From a checkpoint of a small transformer trained on Wikipedia: gated attention.
Each number is 500 + 25 x the weight over its row's rms, rounded and kept within 0 to 999. Layers, rows and columns count from 0. Numbers have three digits each. The size before them is the row's rms in percent of the matrix's.

# up: layer 4 MLP up, 1280x320, rms 0.0605, rows 669-750, columns 80-159
# down: layer 4 MLP down (transposed), 1280x320, rms 0.0502, rows 669-749, columns 80-159
up669 104:478504503464546480497559489548469504498517482501474521525485539516494488477466497486493490461529501446482493537495530499488482483509497493496483488510509498504500518520526542525545456487497483507484537493508518512466519527506542518534479533
down669 099:516487484511482469497503508530505505491509473500498480512503476523487504478482452498476477480492480489521509499461481521498518522518516511479517465544507460478507517477503505482534518528485490501471499489494478505481492535487552503498503497
up670 094:482506488485505486493514507532458484448508489534478524498466498546518519536486471473490464496455463498499484484527520495471486532518469517505459546499529506509509531491498507518487485531530503473479501483497478460519472510478518527469483506
down670 088:479488498513486527499483516486488528534515458524504512527489502505479517483494400502501490481486543522524534519522486494471525507511481500529512479472511510489503494484511505497508532486483509498493532481512484477523511480488529477520516436
up671 100:536554544464525483468540524479509509482531490512496484457500495522529499500496501564453453533497489507486468448520531497466469479463446506550529529501515471522529500523502517502517542471509529544538513508555466488483506478504501507545485569
down671 094:560482541476493531526472518509470518505528480477525489457498531515521477503501443444513483496515519491473469538493440502472492460495498504513508507501493502497488448484499508520460516513455452491472520440471490508511497499465479444501481471
up672 100:486487514516501500530491494521516531468516511510476507468517523536512515509503503516473467471532535482529474494529518488500467493523490503472504492541504486539480519455424496528510476509567541484486484486465502519484476481471536505519515546
down672 105:511473511501490518468516505503489509476540495499492534487485514492519494539516446532463492438498467542495495516527544502530532510531514527525458526527460552487515506476503443463482502506480508498495465482529507489535473490492534506524501475
up673 110:503531475458530517495560492493512546465505465499534468518512487505447525496491525525496496467530510475500468544470479481472518513494498460473495563552490514515478474483519468513521482496549558509484495499482497541483513518504524505521477501
down673 111:472473501508492480485498515503472497486531545491541507489454479500492459455477499459512529525488538517495504506468494454482486479475521484497519515477518528475508506504466510519507509501530502487497462504504521513515492527481496530454483510
up674 104:493514503482505441471472493489537519540524513487434491459468494517499527537497524531467479525488499487506485521526533515517526491489467507497501487492508521511484485490475511492483470521455520484498533496530537515480499497504471494474511500
down674 099:482511548471502499475533513500555512535463544517503495552432546506523502495510473448519502517517497546519469473523511499479472442477502521492498520492500479540532524508503521467489497464476533518489515482497453490503516577483499471492456490
up675 097:509521481417490516521491489492470483464506468529485506433510524503465469477490514492497502550508525522485472506469498487506476498478524496488498521482499540485501531494448531510518521501537535509492496470480534510499490527534497475525468480
down675 094:516503506502480455511516526492449511483508503512453473517513475468539496512510472487540494471509541510438490514530497530500490485488484448512477490504517500559480540478487510520516575482475509497513487487489509532511493518517451499465519493
up676 098:522521517477477479502472492541464493477504544512525504484519512487475517534537526501472480500443498511501482527503524500521488467487496506514497526507498482506534482537494504546514535460533498467475487535469488497507492465462542465515553479
down676 104:477497486529518506551522502507496510528489461481509501509513525480492452467575573529501499503441522529523508495460469530495491520505472486506494500509522535515487550505520458513477526491487509497503491490501493515469480501513475489507503497
up677 097:529501537500478495499511435489509499483499496456478502465513499531477507485514519499521545530471505501536513492494496542516511526463485491513480523517478522479509499544482514521561488502471542527492516536482505522496499478509495498524485515
down677 097:499490548515462513477440522501537494503551474533509517469498514507506498568478468452493501489471488472506487522500504470557445506525503505503503482508556507536468506478495484501485465491478503525483482478495511524504503512509496502464493524
up678 101:494518543483519518511513491512492459527461547548520495553527496521492431469522486505479493466501485509516575441503528493488462499479474511507494536513481515534521518471516494495521508499484537477533498500490494505536519509485488545525454469
down678 101:505487482475497511524485508540504470549460477482492479510497455499469510497467383469530521511491500495480478504521515493527539469454512514525531507517510457527524455497474539473526539490491509505510507507463538544491514495474490467530509488
up679 096:528516509482516469488466481494545502499487514482505494491488533475494437507532517492514467539465542493433501525519514457520510487492468502495481535501468524460482440523540533495496530514537463507533549481484536507488511520542510498503483473
down679 094:498506545459512541493478472506519570493508576488485485501514445524481534526568489506504480503489530530476536520515501498471511488512526507474498501505500513492475527494504504491504498475471539524514492483523554516509494514494542514479553454
up680 095:508527526499484485509508534526517522500554542491517505474507573453496476554516545505493535521479492501490496520551551501556472461485478531473466499521511496509465554539495467535527527475494532528530487472490494496520527532461490482512482512
down680 104:519515500509489502514468519527518517508491525524509511524475485500493499483500567539460523493560507515480528516549556488496479503554501501501509538478489514482465498475496485503489532497486484443554475490521512524508507535519505486507492513
up681 098:483467475558514465515504509484492515473495509562493503486468538513477472491505472536499520504528483480537497495511542484535501457492458515464475542475485482465514484495496518495521527532541496493460493493504527537517543487507518514514502535
down681 097:512470517522514514507484513484487505506520481476524482509497513525494506535478379540539537496497482485531499484477520510541504452479483507502501504456495508513525554542463520506486486451465495446485512482510489498535485482505508506500534473
up682 109:469489494515523483491503518541524494475530524484457521493484495494555482524518462483489532490484476508464511490512510533479511511478461463501535523516490515521467553516503500498561482512522542511543499476493471491521472500515530509491501526
down682 094:494497523546517550477449483450518488500520521497509480448508491476477473527483405475528498528533526498507478515487515520502531458505520529520517482518515505464549478488483495507479510489477503486481465474498522518516492488488484437504468496
up683 099:464472512503494495524549454466499535507501475472488522526512500466516486500481517532473466502530496493494515468537513479517524525489518454522470518533507517507477529517542507535489487521480505524471508485518475480518485537511465518508499469
down683 105:524509480511486511501542470511504509536490465518467530486511480467464533495497506498459521519507514507482488524519515486489492510496516502509485530456503490507508468519482498544491478510507460480481496520493508539492516508502522504495469456
up684 098:522493465526476486529501470512544478514505520529499507501555513519470466512487495438470492532470521475520481512499506519530497502520502507507494474505452485495472523493511496505453506553541481508451517497470518499503502514499504528461511537
down684 098:466497492505495479504497532514459501508470495473512464518482503499493522514497470508504504494522491536513500522499503541525506459499521531491472510507500515497551489473513534511479528495483497505531536461481464509473528460494525454488469442
up685 101:502514530516530410485503525487477483485461445512474507452463468493515521520482498522483515514543511518509490528495539482502511536534499460507521568553506535544504496501524481536511487533504504549533527506512532508448483514557481544481462497
down685 105:516486482537486509528502491459508533558511478543474526526508527545518485510567453457482496527518520485536504496493551516513542532504479531534539512474524507489521503481460493488503495486533524520483513483459487541486538522513508512508494504
up686 100:489499539508483459521467497492492501506525560478534478503534466487510480511493484516487559531527500485525513506487512503537494505454515485495518480459489554508552455493577526456509483510478522508484450508533528493552496522526464522476505500
down686 109:473518487515501493490509517483550506498484498480493533508430524485500519470506523495531511497544517475500477529519509487483523506489485503488512518542452451494491530514491514483516539547505512510515498461510440544501537487523542496531490503
up687 104:507512496489516436479482510551524490493430495524496505509513519516505521504461501498495526458501544516466479500493510510477511485488491483492526562528507464548530506457532487518503490511513457505515499500527510466471463470522497511509530523
down687 102:510497480495519464500527507461498538500466550556500521515488517527490496527459485528501481499504480480493512490508520502473480525497493484501528524493471496471475512527502490514506475520531526507513464496480455511475560525521501517498553497
up688 107:492476536475499481497476451464496487494503490521464518461514502502517515530517525494497495514479505445471510509507529513489513514477491533528513487520517517518502550513496492536550479530484514487556499516503508545499489493492513542492526514
down688 102:491498489471526512486496542509513511507554500517497533486463500458509493479517464470507538528476470501533507484456495456488519506466500514467512472510432514520504503478485501511504507509514481500544518486502469497496524502486524544491430513
up689 095:539514522497493484490491453461498492520517543485505537533516499454533449448533518511541508524531469541523463488502539477498490445491535515429521496525491509524473468514479502526506527512514509525481489502493510501538519504449485478539464468
down689 096:506485540451462538478480539523483485539514495489479472527545542497478503507478453500506536509484535450557512532500480534488456484480569507479511522523493486515454526476507532507424531478512497465465490543504530524478509532490519470466460476
up690 092:500462492530520508495515461501495491498474474518515536490456488523465460491460550496499502502537506448501532487489506503511490507535482480475480532523530532494505469528495491549521499522479479510450506496488526467451483480487480521544484494
down690 095:542506548495529504507501506486537535557521492500484457476494480497533475484470551490527440485531476481531516491486494501489465509492497442510469494517489531470501509463502546467512521497489510492526503506510490495520470523477489463465510497
up691 101:497546504521510425518523450525463482473499517501461489526489514515500477535472506476478533481503479521481505485544525503523548537439479475489497496520479517508548489504485470495511489549465492552546474547517489566512512489520463501508475542
down691 107:445476498476525500492511542523485471506498553487521481480503503495490510535471523547513560547507485507545506466523542512486523480503488453495494498536514522474512515493473516538530449475466493528496465516562476589518459486539478508511454535
up692 106:506545508492536497476508513511529493487469477507479469551502475488500481497493522468499477507519506470447497497508478572481510556467477486481530489513493461482502529542495529521523487530482508483473511515521497482442488471488475502517465456
down692 102:492524458483529512514503498480459541477475509523489521510451466532554513510511439467475474471544499471492507499499512495528466461492484510512490462502504482530479529496509518483520453517500536516511512473484536531521526503496486519494546534
up693 109:518514440502498530475495474489502469493506489494423559515523483517524528523476533467495532505459431511534486499528469507473501530488488525457527498531471501532524540510474496448494503507484510509488517540546518520520488484499546536493538483
down693 098:519474475507513478502456511508483468514508460524513482498503448497496513516538520464505548465476491525473489501487513504512489519548500530516500458475514443463453480520496505488480497489467477460488480514499536452446489493485493481499477502
up694 095:559533515496492467503515476517461514536525524481493500484468518533480498495515495472474461520544492531521492508499548486518491508476489489524482525481458467486494453513473508455506525522498507468447510491491494533491522521501506531509489495
down694 099:497442484467489526495500538533508475450514514464497497454506484501500496513482561516501525457473467501460525531549477495512571462482479499499429464504548485489436501519472497538513529491514515489510481534502463479458483516488492515513513484
up695 098:473490525463525501484499496466461534464500521484459483480525498475509504496515522531521503498501474523529515503504498475548482496482469484472511499531479467480457487526537481461494438460516511520479512517537507511490479510498511534488482540
down695 095:527477499468440527489504521512459496527480493466483517524506492479483472511454504504509518507483519478482513533531460514488586515503521524495455471516511485512500475491567481471494503525466490511472530487504460553502521505463495537469497510
up696 097:571531494500528509453522506505512530493497489492489537530477518501528521506530545458495494518528490474534486500500498490528510515495474470464495498473483527511496518514520521535510456461447498547479523533505507483512481541452538521481483513
down696 099:523526544532492470484508509467507505487506520520559475487508482480508507472473534513491493471498511519502542499502496493501536513534560511525521513502495463525501475461503483504470513498494491491502508501503458484477465505458482517491543468
up697 106:527529505481503498500507483504556467477479483514458461507499504485453472550473516449491520514527507511517500521514462543460515521512503487460488482476450467500482511525525520526498485530518504490485519497537478534523480556554478545482540467
down697 103:476478528503465494518538522432482517466510471548492504533486492489484505483457465461521502484529476467511494513508476472475473521532483486484491507493534480473516464480487539471477526468477463492479454471505535505526515489509519543514522560
up698 095:517519519491478500465494509484527530482482514494469544492499515490532493497467535523528468500519534456494467457524454492525466557482496459497499436470480533531495534497504510508531461495493530538487537467510524490499494555480490560484475504
down698 100:550481481525515501496516524505445510517480473489492540536508547527506530462490557516480534463506516503505526504487540502509501503537506485435481564486517506507536516467513486537485510512507500450488488524461469500504475517454564505509515506
up699 095:499558514519482475531530492506472488507481517514496500480486574546488528501548478481482503499500523486491453508491483509478449521536456518527492534499479508503530546491471478514506488509477510539519481493494472487483509505467562492531498509
down699 095:556494505498503522481515486532542542494544475485559481514483484452472504466449526522509497494485542452481513488495490500537487474493557510509517519514487473485475470451508483506508487478476497475492501476523473508471529480474529490515486453
up700 102:477466529493482516534493536490486558507510481466528479467515502544451508481503495507477510563476523482519502478500499520508489429513478455499495530529492514484511496503496479538527493467533552504515506481494519514456485536505512512519526494
down700 100:525468476491442513531549582503537519446535479489489520477501489509479535535517515501472552454481486491497508507503504507519555542537514490493536488522506426499514532510516479485539532508475516491480504547520511510463482550489509477472543514
up701 096:487516461452566441469558509522494497482484509533489518515515556508536491475514484490536492492501514480548442490487509495492486549481489512495521487500471495500503482483500519521474504488498519539509457526513476469488523480485477533526541516
down701 111:527487506508520511514490496500528503538476502515533536510526513505462472512484539541501511519496531502515512482508510510516497542463529494462446467481457498530427498518526541531544475494445531518503465537530506525476521488499482473476511495
up702 091:508526485466478510483502479484515508487506516517480506477523500530466540502505496482465516483535516450482512509463482491508505482536509482470491485471466467543513485488474496487526512458572507556503467518514573451524510480550519509517510480
down702 094:502522515500502486498476485496462524515464514523479515508514496495476533476534481534526459480497463486507452489474503508519442505515506504551562509461496496486479505520455445499511482473525519482518494474557546542531477487508542488536523508
up703 106:505474500500527501497483519520490476500487469536512421474486515537502504461491504485518503471480487494495507488479528495520524447509500525471491524550527472520473515508477493481508512554563525552507565517476500535500537511501464477550502533
down703 103:555478452488480473482516511560484531496481488504498486502498488478473536477481511485465527493516506509475471482476497474523545474467511486502510518560520482525482531450489537515527521545506479484474482505496485481490456522486526528525519517
up704 100:494467516465487507514571517516504505517476527522499482513496509490473539525480522495503531498497492473501461462485514506538528477498485541491499523504487518536519494466505496524495491488472523478489527484474544511550495516497507538488524524
down704 104:492485482528498483513504498503505500500505520504507470440513553504507513496515568481439437491526501499481522515474497482525488508494459514542506509470488525460550488496484475484507452503490501507549487498527549529484461468528477552501499499
up705 104:498514489482542499545512503582503481490511489549501511465516517502503489566544495471458495514516440485463487456476527488491458498500509529475478561504457488488498537519481496514489501496489523478472514524477534487462476523465507489533511510
down705 098:494491498525464513497452474489497509496519458551532526505510533507493487515515463484500519467520507528491517474461509456470466482472541545484488484474487551496564573502489493491475487489528513561493511553529516511505528519527512523498495467
up706 103:521486491494540504519451457498471455545511540525497469480487491501540454484567479490520475494539510449479514481538523528500513464478460525510528482515491528502513496552511507507504453520513506531507478482509497507495495507530506505508499496
down706 098:496519513525510499510524497473505472486574505492538483520510475512481534513524441493493522494478522502481496497493468486529491484532481497474471517530505503480522519479546529493528507480468486510452427498493567483488481513467511520460475489
up707 101:471489494468562450485518509527498500506443477511497520470481490483519491515520518465474507531522502487461471537513517493449515489490475465502474507523509524493541493502455481536522454502504495482490505505514480491501476488526512514513516500
down707 103:496496536522501478514530450475519550445507518523502469477477493508519474466519466490527466475452479495552517526521465487475503512522506505522499455495528501516531537496491499502537497516483480497520526483499478469518523490475498482473517498
up708 101:573528524461489468524493483526538482458474514482480503479466462496485463476499481516486555521503518492514545494514511507491495470505498506488488526523457478533502480572473531492519515467511516506540449491493512524532474490507504503492514469
down708 098:513518462521545500517539460478520496497504459504502499525487507492533531479507474506474523520434470494532484503496506520462530536504496432470482506520464448532493523475481499528521465538456513501505519484528504461501460485481518527449500503
up709 103:535486512548501437504501500488521507476496485433481496494527526505511527513502471527481440514510491519515503496557548521503472523471502476517491514513462466515488530572494528504523490474467510550523523483525520472510530492524560505475490507
down709 099:524519500496531557534499487501546466518484499489462503486499479465496474514485439517527487513526514485489496519526516507490479492476488484495490463524459498456522475503459517520494461495477551500522518551475516521450511494524489494528475511
up710 096:497513485506495535446478404492514481481492526541517531485507487530498489468510523501509515473482460471519549440482522504584527493525516534499521526468491492498505489477515510501545521517486499534527499445488509495505453507548470505490491480
down710 094:531459487479492525496482441529510476483532529480523545492499500481505537526506433478522484520478511477489460491476545516530437449469473513495487507454497477528492502484521524467525501496501480476486510483507502475545495478528472436504539479
up711 115:549505503473508512499530535506504475541473489540520513484465525508539490494532528512526462489515524465488516535519537499489474516531499506479471467531490514505459539509542475550492556483515499507489504506506461503496486473524539508520538504
down711 107:450516498500505429516467524502501526482520478528509499492474544509540517526514435489487474507511474563508463481539494487539541475497499490508493546531488547466530499527513471554466467525473464507480539515493465491491509542475545520440496495
up712 098:544502486510514483479506467486489493513496504463505473509529490449506490515516474460510495528516512484518498510492488543489486462499514488487511506474466450498487526532520539467499486507448486474536509511512489485526469479490483529462494467
down712 100:515474481496478504497482569501480488507472473472523529473471521508529509474525479474488488492476514511487464522498482496481530461479483540530489487500502517478426528488473486526500517501520502501517485548504550492482470494487489476503557486
up713 096:505533511471522453534518532498480516524464492467501501472519521500481519511497498477494498482518506515483488506495485513494553478481550424493498528496462548523509491464508511520515557454511550481502489522556500476483462471473529486474493492
down713 098:477504506529504468559520480509543511501534524485522471465460505506518513467488485525531492522535521524488524500509506523521489482502512507510516482512497489562510566519506522519499519553483516556507522530509505507490515473514499422525478501
up714 107:527503539487516471537493473458527497505491475522514486519494508495569482469473512492499493511526479496488481527517514520478499524494518484521503515532442537557513514513471490495549509501502533523533502495535538512532485469506503518479503507
down714 102:489518519532522460436495456500521482497508514494506507546523462495496513489534514520488511517484493532466484538474494531496528514493504491439482502490515523534549509481507486524524487474493518468510506495530535504500467506528503512483497522
up715 102:547526521503520456496475466470541504449460523547497474531498482515503456488509488482479484502524480492474468512476479537477513484473469490453513559503509514540496501491475465463499525479532493503485516487486498512499517530517487530477544508
down715 098:496464492470521501474498476511488566516489537523491513522525513485577463477535522490511524506514490516469524481516467516516511535481484491466506507471515537494504526509488483499505514499535504502517519476468545515496469515525530517466497535
up716 095:535519490455477496478469493506491522471512553476476516484532470479469551508521525465494524543574499509499520441515465492490507449476505525515502467507475492491514492494475507535486495498457520477486495519524498494483536493507485538507571481
down716 094:526516497517524486501501512507514478542494449497517486492494509459494491483477412546518479456441542506482525537523534506541524514512525462469478536519522468536482486466492480520481535475513481532498516466514544503510505483502498475518480521
up717 093:470510489567474486480462490481520499504505494483495458473497501480466478513478504523540467487496512488444482520520547508553518543452494472495506540539493481486499531519537488493483505511539528504511499509516466473487508510488512495527474523
down717 089:540482521518496516504503471436507501526454514480480487491521508502510487498518559498489482516529496511516535501485514547503491492484489489501468529480481491513491525512482497488492489458514545513550496473510515473479472539493542490486508520
up718 099:505513488536519492510528482465519501466557495506510519485490518493507462481536524512471524520491526495501420544487543485521496490511500453509503505520489495513484489495509506494502520436539493517479510510482537498532546535518512483535488506
down718 096:488512514492528504495462476523485507494516519519494522509491489481503503510487443498494551526473521498529478451427545484504506451486520483513515486509515504471533487543525508523536411464515534485506476472505486531519487509475482516501518468
up719 090:521482545437496470504537503526499476484476528456487480588521494543487485527453516488467506534527514505499483467524528487494554501518486493514518499467512510539520469532509529503513489497487495540488500499491489500521513488497483510480479498
down719 098:519495468503522464502457506490525554531500521501477505512466494480533531476515574485502480482476490501511534495485494474488507501481491519537538473503519500499484509494473487515471501506478485489509490462523485492484474535518554552523495506
up720 091:525532467514500480440522477483531488464534478475463509514508484486482521476496503420490511510503490475479487512532480502455506509529494512504500503503462491522541521484499492467526523497479529534476461516502465541493478532557514512471511437
down720 094:509549536498542489511512463455455512520564543532482560482466523534463474504538548487453537542501504489479499486506521544518504483519479515458507542547517499515501478486531541513532531482509502485504513510488507510476506491526502510523480530
up721 107:508539502499498500508494484484490492490501459481485532493508511457529470527501505490504501549498473454509485461510508496538528563480489522472514543553462515497550526575496462519496496528483459492504484523483536526500491457512484508526458480
down721 105:504490488460500460426506456490507506487482485476507521484509479464541492544482460499484507514509470504471508478510528515475484518453486519489545508497472509515489515528483464501534495483545492534503518492513503552480492481553483548543502491
up722 097:469482504509492507516482523515515506516425474526520499496491491560506464478512540510494493492489501519528509500492541494464539506480499470513523502509501513516520463529482483560493526495560519494476522476509540536454469509482484503511530520
down722 100:515457507495545487496498452501535480505464519481526474526496468522455513535516547463506507474445504541506432483513457540472468499503481482490518475511468474511500499492453508484543539520461524457510493492522478501502479481533477467496483483
up723 102:494484499526511474533533484482518546500501502560487492514463479493529502502462537506474517494546482492508528460466511551468511488499495439508490528527490524511502508512508488509507478470482529516524519508554509534492497502557512470512527523
down723 101:507529526497536500422484478479488464487486466513480512515529465515505493501526469463528471501449541505493511484509469496494480502476511466445501475500502544543487537494511508497505526494507476482576538524482547510546488536511529547506484523
up724 095:471524506501491456513500545518478531520515524508474504542498539551465489495507510481495501492483497455478467496508520501507514519475532485480485490483515518506486496499547547469506468511502495483533483481501529507484492491491485507511466534
down724 096:525493496446546492471487498517514480494531515483481494518500525482499503522510467471531492518518503526498506515494505470504453448476494475498484518511509504449515494519503495455481524469554485508475519488475503495471499441517513474507525490
up725 097:501509520502507521543488482499475502472536541540480503472502523531470500485543494480493496501470493511493477481528521485506453488525504442488475515486530452477501510519499481515519478506502487523500477488505490515510476495494478526468487504
down725 094:531513508516506483489521479471497519537529513510526502521515492496508495497542390442512492479468515490485502453523503492488539508536516532496516485469468505501500498496520509494500485490473528488483488489517502506481478505512524507483549499
up726 103:496547482482527451522526461505496537503518565432465515517462521537491481499454519551481495468513490497506529466489527452537496475499457491498476507529514507482483487513486512519507473488473506475564448488486473509504513535516496492498502506
down726 107:511530493479468531498490516495493493510506504511529533509488489531542547481511527532474466505548476526525551503504488516476514515533508538483510479494478482516498503509571538451546488501529483508532498505479469456512491472481471482467503514
up727 103:514498502483497509482478478472507509523441532555502492481490511496495499505494485492466454456503497459502510514509486513500523483499498509483524507522498548495530536440482507496494471547524495499481478498499529564511522504526539499503505525
down727 100:501485465542497511490453499503508464525537515483528519442530482545540498480497450519510495506481498513492490528488508488479519495487525454549432495461503484503498468522530510452523513456502528510545448501510524434474516476479491519508485521
up728 100:483517530525527509508445502493545528477496551509545484497522468492479507505520487488489465501511471488454488492536513534521486486480510492511461482481504497525442470460478489525548515503512455530511462532488502493557526508494506562491502508
down728 098:546488532532543516510516515478496545489467513492495489498493523486506555454498421491551465514531498479506499506510515462511499519445491500473501466506505515517473459516476489478502473499508446540497473491466495465497488493516514487503474492
up729 096:476504507526490453450483452495518538505520497526519492538488494486524471465463497511461515519522485489529481454511551509509511495471511483516468566517489498535466516482528501485492496508474475482498552502497549480454501500497511508503506499
down729 100:508495485488527500512512535516468497499515546505543493481518496578518505520521530536493502489515554509520450543480511481462489523515496553467516503517468492472536545505459471548521504482464508509456477532470503507484473510489513493533488519
up730 095:541530463503468466501490467533488518459485497528458551493509540535467540502443494527478490528474486474486484492498494516529520482490461512541497515534500499506485551527509463535500439472491505495523510492532488505501498475539524489557500493
down730 123:529495479498528475482529492491508502496525506528478487474501538513481500486494457483502472483482476517493481476479490494487494508473466494489554538520477492538475506511477504491546482508518501506498518540516477524508510488518522536515506519
up731 099:538530491464504532562539537521508514472441530482487515460481527454525492488505496501517516467465533489456524522508487501468470493487483483459481485509481456503498504496492504485528498510526475546494468506478523547494503488514495469525466518
down731 104:516507465434489515527514491539537509518511489508483540478470509546526535518509507481499538490504536510521507509521481528493510497537492514495502480488497472486507505445502512473533491520564541521494516514493517500517524524509474513501502473
up732 095:518534476554561471473485470490482463526514464507504481469492462543494492504466520487483470532493477484523525475515528489505521493508471498493517514524501526535521546496503466485477526511534546545526516446550470531510487485486476532510517551
down732 096:503486496471488495467489492479484531500527503532498483523467503514516557473500494494492526484536462495536479487543458509505481532488535513500536504521483507481490493529481520457425513542517502508460510466488548521544500535490468511460548486
up733 093:509511511516523450497497518515524550481509532497484507517457534486533493501449513464491524521557461474508506503523507541529470501465488523503500524509493537515522503538515497529484464521501480496478511485520507535499512485472501534506533509
down733 108:492526493483518463482478438524490540472481555474494493502537511455508488492493515524510520536468500505491489502489479466514507463475500494471502488505532491516480487526500488482542494536566486510482524483507526487480440492496492504493506543
up734 101:542470554520497501444487503482484508514436509481474533473456476461461476494502490513458505495499499453511477528500506486546506503500509517512480548516529485509524507512554533471508512558513491505509511532480524512502536509507518537493526458
down734 100:484503437474475515483511543554512485422506531513537495533460470486462494442502528493468510499442491463488494487493507514496504495527515488490516515549532519510483484519496475573516530507501486476555504499456495469503493489480477506515477471
up735 094:522485500474512525488493499478537528479491522521513507463494493549486486535471502529500500488477474473478503540469493466527549489513513491462511513489493529480485501513508476487512524534498499518491508458501462515483479518538509511494467503
down735 105:512475468485508477473488474529509501450483445502540536511511481487535467521508566509535495506462444474468489507483495455509520491503468490480506512520519494472468523460493500576524521492492497500502529505502522499503481522473487515477490539
up736 099:569537518509505505475485480495505548503456473542483516481469508468505516538474574468536508531531526515551477531515460523570471508501488486558533487504478485535562497501505516494495496544484534546499546492523517479489509548495531481499485507
down736 093:496457509490502498474514544480488480500495503497506471510516488492491488465486532507518495403534513488514465509439527493500529506547538557506506523501503464461528435445533512510462533485496488502540522516483513518482525474523462485513479510
up737 093:487501459495510491501487490520485484475455505486491509543498532455513472474489500485468453475485460473514527468502511510515495533471496504497489549520455508483500512538516499527502476486562514464494531528486476477486520495491520477517524494
down737 099:494521447490537502488508553554496511534478526497528557481464514495527499510516547507503533508490472482474458422490507527470555499519489494452510487483439499454514499503493518558502492550503499464496523509542512490492506544467487494470514536
up738 103:486526555468552500502472535540495474502455465486513501557491489492485476460491474531491506520535494471510464477491513517481519504503500543465514513536455488528479464509494532527512510465483497474482507495530483536506469514498481472513502542
down738 099:532536502511456489509503521524547491495472496533461509491477498509476486545477404451499447520492518487519501491470494478506483488482487487531519465489509506504490518510456475512482438485492480458486514497505456496565536525512481540490536508
up739 103:507536493472499522486524517504510495445509472502485547483456537521522463485536529476504495544451506500471490488515521483509501486524485510465466501511462474526473501491482494517552526499511571492504505561492460513510528488494476486524501511
down739 107:515527491455495505484487507496478456511501499498471556477496480491460567496523543534521510508527515528494517507532520463491501479477513461492502505472493519514489490495491518551520531479497460508527483546514514486506525526525469437466493462
up740 094:476518469498505515514494483504470488560493493542456493467492491521444481517500506502517526514516530485509538488469558490561503485485489520491525513486499540500537509502478495494507473542526503489517509503525496482527498545528462492512483427
down740 099:478497465518500489488493465493464529521525569517502531504506527440510508511516511547528519524496452509566512498511500503518453542525491486514507525473508533491526511533477529462535494536477506501521455463517455496520484506495510452470486498
up741 096:508482442518496459482513548583516493475507492527494479469473506520520484504488525483445480503487465498504483464467553469494505480481502493517505475552510499510530522499498491500485468533497474491462521500489489548500469511491473514521486509
down741 097:499496511504492533483476515533493462530537520521519466475459463487474524506490457474496516511499485540523474477494518519503547507529522512523533495513456490462488453502494525467465534524477454529503505534491528514495503463485478495548520518
up742 101:463526507498512482514557484542490490519552487466474493533532525539453515480475547510492517528515502473461515480494483491499504525549489517517480526507496504509491487482487493544535489508452507524482496494529490508496534440489495527513535509
down742 094:519448466533534482480515505516487461451498502464470483492530491443436498469488515542472482497535474485484545485546480467527523539523527547496512509529466552520482540468463503461484478479484507532475480469500466540479499507515425488467507498
up743 095:492515572510526492499474521453463523522498510534497476492492501460477517525504522487459459488554490508486437486490509489491491477502502483493531517480498517516509476477485484549524472458533509569519483520512499539508535479536477545525491514
down743 099:491514521538494559527483571503497469459547557506495467515518542475489508500528505457507520546502480496511442544495508521486501455483503465499491510520502491521506483470491517503478431527492492518441477496493460492503533509485516500460453470
up744 101:498525511476501507526524483502492467491488548497486548515525494473472512531476494492482486506536505482489524513482478481540534458502497466511485527512520481518493494503523514479509453474472491526508501500507450477484472521492554509449497558
down744 102:496465473473488545480519526516497484446510495533487476456492517500492483445475463473517508457571482453505503450472504465490504520502531567485541518549474443480454481540476483499506540535517505476519480472449508485471503503498512500513468506
up745 105:499519505522536508496481474495486484510496495505485492508504503491561450491511506518495495491463503489478480518508503483486528516479507529500492484493515548515486484494521496546486488480542504513491515491563475492526540476518517493503506523
down745 103:466467442549488480481517488449483484521486514512500519495511467481480467522516530561485541456517446507470511462488544514520553586511481534507524454509532515530530494475545485500515516529507489476490488474517492537485541468517502505482463504
up746 102:550506500466493483514546558551515494514465450479505471492488509509481478481487487510496515516512534516493502548492504551490521529526486499461466549529473445552514490485497522472530475489467485547495545501538508539502454490506494501505511470
down746 098:480473461519491496553513467514505497503497515528457530514493472546506479529498453508453476469507492517456513512518483475526461491456465505532477519509508493517475487468470505492512490514513495496480495508480543486529497523500533540498506534
up747 094:467535531469507506498539506504530485434471486492509496525526556560496522506512509500499483506459501522486547516444493533506475494488541504515494521545485485501462583481501453500511504511556516482482529521478504502492488492508511508528499504
down747 095:489478485524452487486550523508486507477533502475454481510531495500535438496479495490513524496498525525492524462558478497540534512527524518499528492469472524518479466478499506452505521484456513535488542483480500496508502511496471467534494501
up748 103:483498478475527489509484488477493482457481538471470498528532548490531486488504483502511495486554481490491501496528500491508524556505510466465463498521467482496478475524530527484523489573516524508505500528481510538488482494526524502493525502
down748 099:435476486489486476493540509522487494508470537470539521507495520480509474522497492484494506477463455512477529446488480504489523460517511506449499478510472512492476532483484527469508474536512509485486466475499483497505554502509457525468526490
up749 102:533491484486547505548518469496555483485479457528482512483484497484460495513507509519460492502517508502481455465482508526481476486464508489482531541500482506503511515494560526476490498533502511451502497513490527456539495542488482510506493507
down749 110:517483508493476551516493449508525486503489543486493478570488512493488498513514588517483497532486498514500497475446523530513530540529525507477442544518524524503526475470500529478532485486499514455449441491499525506485517493493454510514511483
up750 098:540492515456504471512508484489504522466499477521491552522521473477489517459510530493482514513552532443520522527475501486494449521516496483480470498508453471496505526533472533486503485498490506480468509490485539493526486514524479533473501485